From a checkpoint of a small transformer trained on Wikipedia: 4 heads of 32, rotary positions.
Each number is 128 + 24 x the weight over its row's rms, rounded and kept within 0 to 255. Layers, rows and columns count from 0. The size above them is the row's rms in percent of the matrix's.

# layer 8 MLP down (transposed), 512x128, rms 0.264, rows 237-263, columns 0-127
size [ 83 119  89  96  93 108  91  94 104  92  84  98 105 101  90  94  91 102  93 113  83  84 104  99  97  91 109]
[[134 133 129 102 123 150 118 115 113 139 113 146 170 110 148 142 144 133 140  79 120 162 138 109 125 119 126 144  85 112 162 136  96 176 142 135 151 139 174 100 129  91 148 129 114 106 127 123 106 154 141 105  96 118  95 137 137 100 124  71 128 135 145 139 119 102 129 109 108 142 148 132 112 119 145 148 131  83 134  85 140  81  91  81  98 102 131 162 127 120 110 124  98 147 115 126 197 134 122 117 115  87 132  66 124 113 163 146 116 100 168 157 123 107 178 136  85 142 129 110 111 163 145 126 109 114 151 146]
 [141 129 114 135 101 107 119 112 121  96 132 103 121 159 132  70 113  89 142 130 146 153 117 104  98 137 181 145 104 105 164 151 150 124 118 115 157 112 161 206 113 158 165  99 129 144 125 112 104 126 119 152 127 116 116 146 139 122 120 121 138 129 102 149 129 137 131 141 120 144 148 108 138 101 112 159 120 159 133 155 136 156 131 148 108 147 138 158 140 109 127 118 135 109 166 173 101  84 135 136 162 172 133 111 170  94 119  94 167  98 120 151 187 106 135 124 122 149 178  97 154 154 144 133 109  95  90 146]
 [131 158 121  90 145  65  95 143  87 105  86 123 146 167 123 135 109 108 147 154 162  64 151 129 127 133 126 117 126 102 125 154 118 124 119 169 126 116 126 159 117 135  76 119 121 171 105 147 119 130 133 121 150 103 125 116 148 129 124 112 157 142 116 130 176 147 100 130 151 125 128 140 152  89 165  97 113 168  69 118 113 122 136 124 114 140 184 171 156 126 154 115 142 149 147  84 142 118 130 107 158 111 130 140 126 164 117 122 124 153 153 131 146 120 151 116  92 116 144 165 128 156 122 193 131 106 125 119]
 [ 92 134 151 136 110 108 173 109 173  82 179 147 124 139 133  87 151 142 121 157 108 114 144 154 134 121 142 134 141  83 131 110 148 122 124 167 144 166 148 109 126  88  65  95 140 138 134  94 100 135 162 133 102 106 142 107 140 133 115 150 134 102 120  78 125 105 104 155 124 155 151 152 148 134 116 126 117 146 122  90 145 149 147 113  79 154 139 138  91  77 112 127 129 172 143 135  99 126 114 119 126 114 147 172 120 112 152 154 146  93 152 126 137 147  83 107 150 130 128 136 109 170 142 112 134  78 144 124]
 [134 125 125 131 112 178 128 107 127 117 116 127 138 114 125 118 145 159 128 136 122 117 111 108 118  95 141 127 107 150 134 159 168 145  98 102  69 128 116  90 130 143 142 126 138 149  98 134 118 140 116 146 118 125 161  90 123 103  90 171 114 128 147  66 123 173 121 176 161 145 119 111 137 115 114 136 136 119 116  96 158 188 128 111 134  75 108 127 111 174 170 128 152 148 143 130 127 110  90 153 108 105 101 170 176 164 142  86 154 138 130 149 141 130 117 105 140 125 173 177 116 102 131 128  92 136 151 132]
 [114 109 132 125 119 115 125 129 135 145 136 177 148 138 114 122 146  92  66 150 156 185 118 113  86 131 113 156 110 163  88 160 116 103 119 150  95 134  95 118 120 125 160 151  85 137 124 114  90 150 142 132 117  95 122 132 106 144 165 125 124 126 119  99  96 105 123 138 134 122 135 127 100 135 170 121 129 149 127 123 152  91 144 120 141  88 151 132 114 166 156 127 130 139 121 157 115 176 123 138 136  86 115 153 116 108 119 148 150 124 130 169 133 136  92 118 163 130 183  79  88 105 153  80 183 138 133 146]
 [154 135 145 126 127 145 122  81 144 133  90 124  98 142  66 122 107 153  72 102  96 128 114 142 161 119 158  95 152 104 132 127 111 134 117 130 127 122 134 118 120 127 131 108 129 120 147 134 135 154 113 141  99  97 100 107 136 138 120 128 129 130 139 179 150 124 175 120 150 113 109 147 118 135 125 128 122 134 112 101 142 111 116 119 130 108 118 112 124 214  87 130 158 134  95 105  85 184 109 158 115 143 124 140 140 137 189  99 144 118  84 151 160 187 145 103 110 112 122 120  67 150 109 115 120 138 132 146]
 [180 131 145 149 107 132 110 122 122  88 123 112 144 118 200 146 139  98  98  84 166  91 129 130 131 125 108 118 105 100 155 178  97 120 105 124 122 162 118 125 114 134 121 105 125 127 122 125  95 171 134 134 115 146 113 171 114 103  97 119 110 144  84 149 131 111 152 122 188 112 178 101 137 148 153 129 134 129 108  68 108 111 135 140 123 109 180 147 122 120 116 144 106 120 153 122 141 118 163 115 123 152 129 134  96 173 169  97 122 150 150 108 129 153 141 109 121 145 136  97 141 117 146 124 145  95 141  80]
 [105 155 145 107 103  64 119 116 141 133 123 103 144 110 119 140 122 135 131  85 154 144 111 134 124 202 129 163 167 167 126  99 142 129 150  98 111 149 152 184 124  92 109 126  88 172 145 115 119 130 116 127 113 159 148 140 151 105 107 120 118 123 142 109 130 106  91  87 117 101 147 134 168 140 120  91 161 136 134 118 130 134 128 120 151 135 136  99 100 125 153 120 133 112 134  93 170 108 146 121 181 113 141 143 101  94 118 133  75 105 125  98 159 167 152 113 131  98 157 131 143 153 129 125 163  83 122 107]
 [111 137 141 112 101 106  96 120 135 168  87 135 123 142  78 159  97 141 127 102 107 177  95 146 140  81 156  65 149 136 136 141 126  74 136 112 161 149 107 145 169 111 105 164 114 118 111 129 144 106 132 108 111 101 122 123 126  90 138 100 126 102 148 116 125 116  83  98 131 135 142 148 135 103  94 102 105 128 153 133  91 117 149 139 185 144 150 130 129 159 113 119 166 155 129 129 203 125 154 136 156 112 123 124 137 132  86 120 104 138 122 122 129 131  93 130 123 116 142 134  97 129 126  91 111 146 122  77]
 [120 116 113 176 140 103  99 121  98 149 157  72 109 113 144 153  93 134  86 137 130 111 137 161 128 129 126 102 101 153 109 146  89 145 110 107 159 151 126 122 123 108 114 157  74 129  98 113 122 113 107 146 103  80 129  93 151 154 163 135 158  72 114 131 114 141 145 136 110 100 122 128 113 165 117 136 161 150 156 113 118 144 114  91 107 109 115 104  96 126 148 148 113 128 122 107 156 102  94 124 166 141 135 137  50 122 145 109 114 144 164 101 106 138 160 129 121 144 129 132 101  76 122 159 148 149 148 108]
 [136 106 151 126 112 119 146 132 147 127 120 134 123 104 106  77  85 145  91 157 148 179  73 131 120 150 126 149 136 145 112 133 134  70 132 159 120 136 123 117  88 106 159  99 117 115 145 147  92 116 160 158 132  87 151 155 106 168 118 111 154 151  96 156 119 163 104 153 126 172 153 157 150 108 148 142 123 108 143 157 160 111 113 147 114 147 135 112 143 112 127 143 119 137 124 146 122  82 182 143 135 131 134 142 118 130 168  97 156 102 151 112 163 109 145 138 132 168 137 161  77 116 133 132 162 120  84 150]
 [128 140  97 120 129  73 101 126 126  93 158 160 136 107 129 119 156 169 146 138 120 146 146 106 137 104 107 137 111 191 140  89 114 108 126 157 100 113 109 122 115  57  92 177 121 124 110 113 110 135 131 127 113 149 159 111 121 130 109 117 163 112 155 135  84 158 115 139 139 127 199  95 143 163 119  99 112 159 140 134 106 116 147 180 100 143 148 135 117 153 131 113 144 150 119 122 152 143 125 169 127 142 189 108 152 112 127 152 140 131 152 109 123 116 118 140 150 159 145 146  93 116 160 103 121 107 152 142]
 [177 135 139  90 157  75 125 122 130 108 110 120 113 148 137 108 115 109 133 140 111 106 178 175 176 118 123 124 130 174 140 110 139 111 121 133 146  99 112 124 102 111 121  93 147 125 105 111 116 104 123  84 133 131 149 152 140 108 122 178 141 100 114  99 131 170 180 156 130 142 120  97 126 122  81 149 123 156  82 127 123 102 150 176 136 181 125 138 113  80  86 149 173 124 155 123 129 120 127 131 122 112 106 135 110 117 122 162 110 142 126 115 152 143 131 145 111  76 135 144  97 130 136 107 154 114 120  78]
 [107 140 138 141 129 142 131 111 161 136 117 113 120 111 110 111 125 104 118 101 100 112 121 147 135  87 134 152 115 135 107 102 137 132 128 146 124 133  90  95 129 142 108 169  97 143  70 139 109 125 133 160 128 134 158 139 104 115 150 109 119 139 109 114 124 169 135 142 139 100  95 106 128 111 112 141 119 157  85 153 136 142 126 144 158 132 135  85 116 107 102 199 126 175 113  61 117 150 156 158 172 119 143 201  99 159 157 100  90 152 106 102 154 119 119 131 159 134  77 117 108 122 116 156 104 120 122 110]
 [120 166 126 159 139 113 130 109 142 186 136 154 154 103 119 174 140 138 109 126 104 174 111 167  97 147  95  65 130 122  95 140 148 104 124 128 109 111  87 114 136 123  95 103 166  98 120 121 141 149 119  97 130 159 110 116 141 123 164 121  99 163 104 118 134 158 107 134 123 129 117 135 147 154  87 114 123 126 168  95  90 111 131 142 150 206 138 154  60 105 116 126 117 111 120 117 130 117 136 113 110 149 138  99 145 119 133 149 106 132 151 144  72 149 115 158 150 130 139 142  99 131 146 127 155 130 132 154]
 [166 101 100 120 101 148 140  82 152 143 116 158 129 120 146 155 100 134 133 107 103 123 117 107 147 147 128 150 147  89 103 149 156  98 117 131 114 118 126 133 127 160 127 105 107 118 127 110 155 116 139  86 110 142 124 123 110 122 146 107 196 151  85 130 102 172 116  99  83 131 165 165 118 112 108 117 117  95 144 133 150 135  87 116 143 134 118 181 112  91 165 149 178 149 144 142 155  83 116 136 133 147 157 140 113 111 124 132 181 102 107 115 122 131 106 107  86 124 172 110 116 119 135  84 153 137  88 117]
 [127 144 137 119 108 142 140 140 137 172  99 148 132 104 112 149  91 145 135 125 103  95 104 111 130 122 134 157 125 119 133 143 111 141 117 135 108 150 163 113 122 108 149 138 135  95 159 139 127 150 148 118  81 120  97 169 148 118  87  99 142 144  96 106 161 147  91 130 132  93 139 136 134  94 119 122 130 149 105 154 127 112 114 154 120 157 114 108  90 153 156 106  98  98 106 126 112  79 124 141 158 108 148 104 102 104 200 158 154 141 101 159 162 113 132 198 142 145 126 100  98  98 130  83 183 112 133 137]
 [165 149 125 112  80 108 166 103 136 102 135 150 123 157  66  78 134 142 143 150 129 134 111 112 162 128 105 147 118 126 128 157 195  97 156 126 112 118 193 111  74 100  98 126  99 127 130 150  99 142 151 107 165 111 105 130 154 113 120 149 133 133 113 132 135 176 106 137 168  92 111 128 126 126 166 150 144 103 124 130 128 149 130 112  88 130 109 107 141 120 138  83 128 121 118 138 144 106 112  94 159  95 121 110 106 142 139 104 170 131 172 136 131 154 133  94  95 128 109 156 106 145 108 128  96 128 141 131]
 [ 90 115 112 125 177  85 169 102 129  89 157 132 176 149 140 129 122 150 186 167 138 113 136 132 136 120 162 126 123 107 135 149 125 122 133 176 168 159 195 115 156 165  99 107 137  91 126 101 115  74 111 139 102 140 132 113 111 127 132 150 128 128 125 150 130 146  87 141  91 132 156 137 147 104 181 129 127 173 120 120 123  79 133 144  83 148 126 141 155  93 136 105 134  89 158 124 114 130 144 121 127 126 107 112 143 123 129 116 160 134  87 112 112 144 119 168 131 144 116 138 110 125 158 157 157 136 117 129]
 [136 122 109 155 136 128 139  85 162 126 156 134  75 167 142 117 122 130 153 130 158 130 173 146 134 123 154 118 157 169 159 145 145 107  80  89 107 132 140 118  84 106 114 125 134 154 102 155 111 119  53 105 153 109 106 132 111 115 123 136 195  94 113 114 126 124 120 128 177 132 120 154 117 185  99 169 124  96 115 141 135 161 135 160 155  99  98 126 136 102 119 149 144 145 139 142 157  97 144 160 143 106 142 137 139 159 108 106 119 127 140  97 108 100 119 116 104 150 104 118  86 128 121 158 123 114 141 129]
 [126  93 128  99 176 164 108 163  95 106 123 107 163 102 135 136 112  91 133 163 111  81 149 134 169 133 139 146 115 105 148 145  91 136 136 128 117 158 109 176 139 124 119 166 124 105 137 111 118 126 113 117 110 133 127 115 134 110  93 121  65 129 135 126 173 136 119 177 108 136 147 153 116 108 103 128 128 131 103 145 161 144 124 121 109  79 108 119 131 137  97 119 112  96 155  87 110 121 100 117 162 159 114 170 137 163  93 170 132 115 111 108 125 169 126 133  88 156 183 135 108 116 122 162  94 135 143 113]
 [142 156 106 140 133 104 113 103 153 100  88 135 110 162 120 189 160 121 129 130 135 147 157 162 150 123 122 146 128 107  67 138 158 143 119 106  97 164  99 134 115 172 137 151 111 128  86 107 117 157 140 114 124 146 171 104 135 138 127 146 108 146 117 152 137 131 143 140 132 140 108 118 117 110  74 108 107 151 126 135  85 113 195 144 158 126  99 136 119 147 187 136 150 158 114 107 143  84 154 132 177 133 164 119 103 153 146  87 158 133 117 130 108 122 107 147 119 141 124 151 129 111 125 136 187 121 137 112]
 [152 132 146 100  84 109 146 133 150 105  94 143 142  95 102 135 126 122 136 120 109 177 118 151  74  89 138 143 148 109 173 153 176 123 163 118  95 120 138 139 128 132  92 180 150 129 135 116 118 146 131 126 135 158 150 133 118 122 104 121 126  80 118 155 159 158 124 128 134 151 120 113 118 119 137 137 144 139 150 145 148 127 144 136 174 124  91  95 166 103 154 108 126 105 133 111 134 101 111 128 161 138 162 108 143 128 133  70  69 120 160  95 169 133 134 117  70 151 150 135 144 109  99 174 115 137 114 157]
 [154 135 144 136 124 140 133 123 143 150 157 140 129 124 153 114  78 119 136 147 162 155 164 133 126 132 149 160 133 123 156  81 166  96 155 125 110 140  87 137 111 105 107 119 127 117 118 144 122 117 143 104 130 105 122 196  96 158 113 151 139 149 152 132  96 119 124 121 124 114 117 135 139 113 129  94 116 143  95  59 147 127 112 113 110 145 151 192 112 119 113 132 162 141 128 122 135 112  99 115  76 120 136 143 123 139 156 144 147  86 162 145 138  92 101 142 131 121 188 141  52  94 144  93 154 136 135 143]
 [162 153  82 122 150 108 139 124 135 113 131 144 112 148 163 120 139 143  79 112 120 116 124 130  90 125 130 161 130 181 106 145 194 128 127 138 107 110 112  77 133 151 132  89 119 102 133 129 132 106 152 162 128 144 137 153 137 128 122 140 153 108 155 150 132 169 150 127 122 150 144 123 169 143 165 130 194 119 170 120 112 101 124  84 195  90 112 115 105 150 126 108 121 157  90 170 128 121 170 137 110 129 167 123 108 122  88 119 132 111 109 155 121 146 140 136 144 135 183 127 113 138 131 123 154 151 121 116]
 [111  98 135 176 135 147 123 127 106 154 100 126 136 160 154 135 117 125 125 154 196 145 135  76 162 128 110 141 114 149 115 117 117 115 133 176 141 105 140 132 101 135 108 153 122 101 123  77 136 116 145 126 150 151  80 122 122 140 156 106 155 150  75 111  63 121 152 168 115 133 171 115 128 167 126 139 118 151 151 127 125  95 102 154 146 115 155 111 103 151 126 186 152 118  82 148 104 119 132 125 150 156 131 134  87 105 147 140 126 172 127 149 149 126 112 104 135 120 170 139 159 134 149 103 110 107 136 119]]
# layer 8 MLP up, 512x128, rms 0.255, rows 238-264, columns 0-127
size [102 101  98  94 118  89 113 105  98  84  84 106 109  95  99  96 108  93 102  88 101 106 104  94  94 122  82]
[[111  91 114 161 171 121  98 146 162 108 114  80  94 141 128 122 108 140 144 113 108 137 128 143  91 121  93 153 146 116 151 136 125 155 130 141 156 143 132  77 130 122 138 148 113 170 162 105 125 142 123 145 108 123 146 122 154 148 117 132 140 136  68 150 129 109 114 158 112 166 152 113 139 134  90 140  81 132 130 121 125 135 123 134 117  81 134 146 137 118 165 172 140 102 118 145  94 135 113 162 158 128 126 138 115 134 136 107 182 127 146 122 161  91 151 202 156 172 139 149 115 132 163  88  87 111 156 120]
 [156 141 123 122 118 126 129 162 134 131 122  87 141 123 158 115  65 172 100 131 149 155  78  90 142 122 110 140 149  89 144 130 136 113 148 149  91 124 167 121 152 124 139 101 141 131 151  99 163 162  94 109 124 110 158 141 148 145 111 168 157 166 125 143 120 123 159  88 149 105 143  77 127 117 131 173 117 164 106 142 131 142 143 103 151 143 112 117 112 166 121 107 142 109 123  78 157 132 139 172 125 140  96 148 143 155 134 123 163 122 154 119 105 135 114  96 129 107 114 135  66 106 140 139 148  85 162 113]
 [139 134 117 101 176 136 127 160 133 106 116 102 141 105 124 124  91 114  51 138 131 141 129  96 121 146 131 156 115  94 113  91  94 141 101 130 174 103  66 137 144 149 130  95 131 112  91 123 120 120 123  82  75 101 110 141 135 147 119 147 124 135 121 115 147 116 131 119 140 110 115  97 122 175 114 162 108 141 107 146  79 124 114 176 107 130 139 131 138  99 128 132 150 158 115 158 105 144 108 135 156 109  97 147 147 163 117 123 127 184 110  96 139 140 142 109  70 123 115 136 172 139 114 131 125 108 129 169]
 [112 139 107 135 156 158  73 132 116 155 131 151 114 144 100 158 150 111 147 111 145 109 133 129  81 111 125 163 112 144  88 102 125 211 126  88 101 145 122 149 130 155 164 122 135 124 125 109 103 107 164 122 110  87 101 127 143 116  97 107 167 116 126 128 133 108 137 144 138 134 143 100 110 106 105 105 168 130 151 110  86 147  99  81 119 116  97 136 144 121  95 113 155 145 106  99 135  99 110 134 149 117 113 143 155 153 123 191 110 153 101 113  95 127 137 128 152 134 124 137 151 177 112 177 109  99 130 112]
 [125 151 127 101  66 160 125 146 118  86 115  96 155 139 112 145 112 133 152 132 136 136 114  89  97 127 143 138 121 116 157 105 111 138 121  91 148 166 157 164 125 103 122 123 110 132 152 159 139 143 122 102 124 101 148  86 131 186 152 133 102 145 125  89 116  85  96 147 116 114  84 164  96 162 116 140 100 105 141  94 129 140  93 135 126 128 162 140 111 120 120  98 124 117  96 112 124 144 161 134 185 101 150 164 166 133 123 153  95 121  84  93  87  91 126 144 129 133 136 121 142  92 162 116 134 153 123 150]
 [118 126 134 139  92 109 151 180  92 134  77 118 128  87 166 161 141  87 123 162 130 133 134 136 147 120 101 147 112 112 133 140  89 150 157 118 145 112 126 156 151 130 110 121 130 116 175 161 122 108 129 107 143 106 133 163 130 106  76  84  80 133 127 132 127 131 129 137 113 149 139 136 140 122 133 146 152 137 137 103 108 135 123 125 127 118 145 121 139  63 127  93 122 110 176 145 193 117 123  83 106 124 150 144 147  62 108 132 162 128 123 145 109 120 100 155 142 113 148 157 118 108 151 135 109 137 186 161]
 [115 144 133 158 112 118 126 136 105 133 106  89 159 134 159 143 106 110 141 154 164 103 131 146 156 137 131  97  92  37 104  96  93 167 113 134  93 127 108 118 163 150 104 101  82 145 136 138 144 128 122 138 110 132 131 133 141 140 117 117 154 128 133 115 128 136 164 107 152 134 144 129 120 100 154 129 136 109 120 164 117 116 148 170  85 129 145 167 124 132 103  81 123 151 114 125 135 123 117 172 163 106 113 161  98 167 169 140 142 129 181  70 135 134 168 140 120 122 137 140 107 152 147 113 140 121 176 120]
 [135 103 146 147 108 132 133 160 132 117 127  94  99 164 144 104 102 104 141 128 173 159 152 105 153 114 115 149 156 138 127 136  97 124 164 112  97 117 127 192  96 107 129 109 165 154 137 153  98 137 106 143 118 123 154 111 116 170 110  84  96 120 147 137 104 138 107 104 128 100 145 137 134 144  96 172 141 136 177 138 185  61 110  81 162 159  94 132 137 167 139 119 114 128 117  98 144 152 159 143 168 144 104 122 114 128 121 134  96 131 140 116 131 120 156 143 133 138  78 145 149 107 147 109 109 121 118 108]
 [108 153 132 135 101 130 129 147  98 156 155  92 102 133 106 163 158 126 114 133 141 114 164 183 163 143 124 123 142 175 153 138 153 106  99 147 117 139 103 120 122  99 144 118  99 117 113 154 132 111 155 118 152  99 145 131 139 131 106 168 138 130 145 142 111 130 114  93 129 117 169 105 123  79 123 119 118 144 110 104  87 111 151 112 144 165 173 198 134 144 152 140 156 123 127 109 140 111 124 121 156 129 139  91  86 100 120 160 156 129 161  87 162 126 113 136 117 180 123 129 151 171 121 140 102 119  63 124]
 [ 95 124  78 140  99 155 121  93 148 143 136  95 149 110 149  97 130 188 126 143 146 153 117 125 114 144 158 153 135 132  95 140 132 141 118 113 124 109 115 104 165 150  87 106 134 138 161 156  90 114 130 156 135 142 111 115 171 121 119 156 158 121 155 178 163 168 147 121 130 115 172 101 148 128  85 153 129 171 207  84 126 120  87 147 102 145 127 181 132  99 147 113 128 134 131 115 121 129 114 135 145 138 170 122 129 112  90 166 134 151  98 138 143 140 104 138 140 134 156 132 106 142 125 142 147 117 116 117]
 [153 143 132 139 153 142 154 121 124 110  84 150 124 139 173 107 100  90 120 118 121 151 127 113 111 145 152 109 144  80 123 152 116 176 109 154 126 139 165 124 146 106 141 154 103 117 142 128 160 146 159 117 137 136 117  95 134  97 142 130 101 123 173  84 117 129 171  63  93 127 142 133 176 154 125 120 151 132 103 156 137 172  79 134 110 112 108 181 122 127 156 143 151  98  78 107  75 119 147 142  96 127 122  89 113 149 138 155 110 106 123 115 134 150 172 124 135 135 158 111 128 146 145 127 161 148 136 139]
 [137 117 135 119  84  99 102 186 123 152 172 110 171 186 176 137  97 130 111 132 120 160 147 119 154 119  92 130 147 141 115 145 138  56 142 108 172 116 163 153  99 130 137 167 115  84 157 151 166 135 136  85 149 122 106 115 115 114 134 105 152 150 178 137 117 125 137 124  95 115 159 105 121 132 102 102 133 109 158 100 126 135 117 112 170 114 176 123 152 146 112 138 125 147 113 108 115 148 139 162 143 153 145 101 125  96 168 144 135 163 116 104 130 135 131 113 145 147 120  93 109 112 144 123 129 143 142 119]
 [139 116 115  87 124 108 126 152 153 140 143  89 147 111 168 113  67 146 103 139 127 137 117 125 145 165 143 141 122 137 135 129 107 119 136 142 141  95 115 110 163 128 146  97  77 101 118 140 136 108 158  42 125  85 108 174 139 145 109  90 141 142 133 114 140 140 158 110 141 114 151  80 115 133 148 112 116 149 102 159 138 117 162 137 139 124 169 127 128  94 116 149 181 118 141 131 150 134 105 171 129 123 140 131  97 157  88 129 152 125 115  77 180 155 137 103 138 124  91 106 115 117 109 120 147 101 139 132]
 [116 151 157 107 106 139 135 157 137  94 155 147  98 151 111 144 118 131 118 159 151 160 148  82 113 134 180 109 117  84 135 116  80  77 131 153 149 155 113 151 119 131 152 109 139 173 184 132 129 134 141 160 127  82 127 113 140  97 127 121 132 120 107  97 100 103 136 117 177 111 114 166 105 114 155 140  96 130 139 155 106 147 123 104 121 140  77 147 121 138 108 102  71 112 137 127 182 111  92 103 125 137 179 149 107 113 120 138 112 141 119 135 127 135  98 115 122 160 114 112 120 103 116 149 147 142 128  80]
 [157 163 115 168 100 133 121 142 134 130  87 148 165 141 161 108 135 159 126 166 162 139 117 145 123 121 114  85 131 137 134 136  92 167 128 148 111 123 117 163 144 109 130 128 114 132 152  95 134 104 128 129 142 184 109  71 119 138 167 174 150 167  98 136 123 181 134 142  98  96 102 138 118 127 126  81 127 110 130 113 116  92 100 121 125 115 124  91 109 112 124 114 122 127 149 124 116 113 189 189 158 122 107 132 131 124 139 145 138 109 107 129 119 106 159 111 158  77  92 162 112 110 167 149 152 141 144 143]
 [126 112 134 120 155 141 147 105 145 126 140 115  94 121 143 114 116  88  89 138 144 125 157 165 146 137 139 122 135 153  96 136 162 138 119  88 109 125  88 106 180 117 117 110 102  85 114 142 133 126 125 136 155  81  68 123  96 112 134 111 143  91 113 140 168 180 154 131 117 147 125 158 139 119 113  94 136 106 139 140 128  86  89 142 129 116 135 119 100 105 143 194 107 131 112 161 151 145 148 165 141 114 123 161 125 107 142  92 130 151 116 104 159 155 165 138 108 188 104 116 145 134  83 120 163 126 118 143]
 [ 89 118 100 126  50 128 154 153 124 147  97 131 122 143 120 161  82 153 120 160 125 103  98 140  82 106 144 118 146 129 106 145 114 121 156 149 148 150 110 158 152 142 135 170 134  86 136 121 107 131 154 107 130  93 132  91 151 151 140 134 132 163 151 131 114 148  92 140 111 106 114 137 163 151 175 127 111 126  97 121 119 179 150 189 135 153 114 119 109 130 108 139 115 119 141 120 109 133  85 109 144 108 116 105 130 101 142 150 167 127 178 127 140 129 120  98 136 159 138 161 122  98 176 158  86 133 110 129]
 [103 120 156 107 123 152  80 149 139 118 150 130  98 135 116 148 124 139 146 160 113 145 122 132 121 114 134 192 125 141 140 146 141 149 131 171 142 123 118 113 124 122 139 160 141 150 138 177  80 117 168  72  79 100 118 100 159  94 156 122 168 186 120 111 142 100 162 117 146  84 137 141 123 105 112  93 108 140 181 140 125 113 149 105 103 161 122 157 166 135 121 136 154 108 139 133 118 145 173 110 142 139 120  98  75 140 123 104 113 135 127 154 155 137 118 109 118 145  78 129 122 113 110 140 111 131 171 117]
 [106  92 113 125 146 105 130 145 168 149 118 106 128 162  94 134  92 143 139 167 145 134 154 163 152 183 125 114 120 125  82 152 115 119 148 151 183 132 167 104 112 139 140 115 107 131 128  98 148 140 137 129 119 123 118 123 139 144 158 162 109 135 167 192 138 134 135  65 113 120 135 162 144 146 173 105 126  95 154 143  87 173 117  72 157 139 149 103 167 128 133 109 131 170 136 139 118 116 130 150 118 164 113 116 101 109 141 133 149 125 155 138 134 174 135 148  91 117 100 105 135 104 141 152 112 141 127 134]
 [125  77 122 159 144 140 104 131 117 127 151 105 125 169 155  95  81 125 133 137 104 150 166 125 112 161 140 165  82 106 110 108 131 151 166 129 151 123 127 107 128 161 127 172 119 149  77 182 137 151  92  95 130 147  59 124 139  92 134 119 107 143  99 117  81 149 146 135 150 140 128 161 107 157 136 123 144 135 129 163 136 121 137 151 123 127 121 145 118 153 129 132 123 126 110  91 157 157  88  97 105 130 114  90 121 144  88  83 113 133 130 132 115 114 160 114 120 136 100 164 116 147 128 188 134 138 109 122]
 [103 188 120 167 114 105 140  80 167 109 111 142 136 128 124 170 153 162 122 168 150 139 129 164 155 128 145  77 140 127  94 120  93 149  95 108 175 130 110 114 152 169 159 124 141 131 156 154 132  88 114 110 143 130 108 112 169 140  91 127 139 139 115 131 105 113 153  93  97 134 139 125 139 119 116 156 160 126 113 100 132 162 160 123 146 104 123 162 104 130 143 128 157 159 145 145 138 112 132 111 136  91 167 121 126  86  97 137 152 110  91 126 131 134 100 150  90 157 102 117 129 107 184 126 128  94 112 142]
 [111 142 136 110 131 109 135 102 152  93 116  62  93 116 121 140 111 164 170 122 115 103 125 131 121 131 140 120 144 123 152 155 115 157 141 131 123 161 113 152 129 133 140  91  87 172 138 152 114 154 137 146  79 131 131  88 137 132 118 116 154 133 167 131 128 140 102 128 105 173 147 117 100 143 129  93 138 160  94 133 129  86 128  96 105 144  86 130  94 130 143 141 144 106 106 104 118  84 114 129 118 153  99 128 104 146 111  82 133 118 137 131 116 163 116 110 133 143 136 133 126 118 110 172 215 117 109  65]
 [135 105 174  72 107 127 131 138  99 131 152 123  82 148 154 107  96 143 172 155 153  96 129 131 126  68 141  79 134 127 152 134 120 123 157 162 127  90 158 162 127 112 181 125 144 119  91 102 115 157 134 104 121 109 113 152 134 149 134 114 150 116 103 112  96 151 100 137 144 111 103 158 134 136 148 161 110 135 139 158 132 125 134 124 156 122 137  90  94 118 138  66 172 122 126 108 123 166 116 144 177 142 108 112 107 162 120 125 121 135 174 123 158 142 139  93 140 122 125 149 141 144 156 144 170 128  99 136]
 [121 142 126 130 139 154 114 165 102  81 126 154  91 140 142 108  98 147 160 146 124  82  73 169  92 100 139 138  92  89 121 114 135 117 176 159 152 152 115 174 128 100 119 139 152 108 150  73 131 179 166 142 106 161 164 127 171  97 112 134 127 143 111 116 126 124 160 128 111 134 134 150 120 129 176 122 123 134 146 148 134 147 103 127 112 128 113 109  74 159 106 133  99 150  99 103 154 153 117 127 114 145 144  91 149 128  94 104 147 126 121 100 118 116 148 159 123 125  97 130 115 154 160 104 144 151 104 135]
 [141 135 162  98 167 112 127 111 110 120 136 129 134 154 131 114 142 107 150  99 115 125 112 118 148 143 115 114 104 131 117  76 170 132 136 129 132 126  92  90 108 138 131 122 105 121 144 166 160 119 138 150 113  94 113 162 146 131 169  96 149  94 122 113 134 131 162  98 129  90 139  95 134 110 161 152  88 112 150 135 151 121  92  76 100 113 137 110 107 143 120 112 156 150 157 108 147 111 156 130 147 134 150 130 119 129  61 118 115 135 140  82  96  78 147 104 154 100 110  81 150 132 126  64 176 139 144 107]
 [ 97 143 139 143 128 148 122 122 125 132 136 184 115  79 145  73 119 117 100 125 178 160 116 166 128 129 111 152 153  77 143 123 142 164 190 130 144 147 147 151 142 162 149  97 155 111 118 150 121  99 119 106 115  94 136 150 118 159 141 140 137 122 155 161 136 123 149 137 148 139 161 123 102 115 114 114 109  77 164 143 159 168 123 133 116 118  99 129 140  76 132 176 165 113 138 138 113 114 118 142 147 157 117 152 127 135  95 147  98  95 154 126 117 143 148 187 124 123 106 171 108 105 131 121  97 114 131 117]
 [157 164  95 130 107  98 120 140 156 138 115 134  96 156 159 136  77 126 152 133 147 126 122  87 103 117 130  89 132 155 156  94 125 152  76 120  95 150 114 136 156 140 102 154 119  94 122 105 141 136 132 100 120 158 174  78 183 128 118 157  91 134 113 127 175 169 166 139 133 115  96 131 118 127 115 101 156 176 166 153 108 123 126 127 149 109 120 128 165 145 126 118 109 125 127 135 159 128 138 137 113 106 103 137 185 127  85 160 130 136 110 144 162 138 151 148 106  96 123 157  99 122 147 119 127 164 141 137]]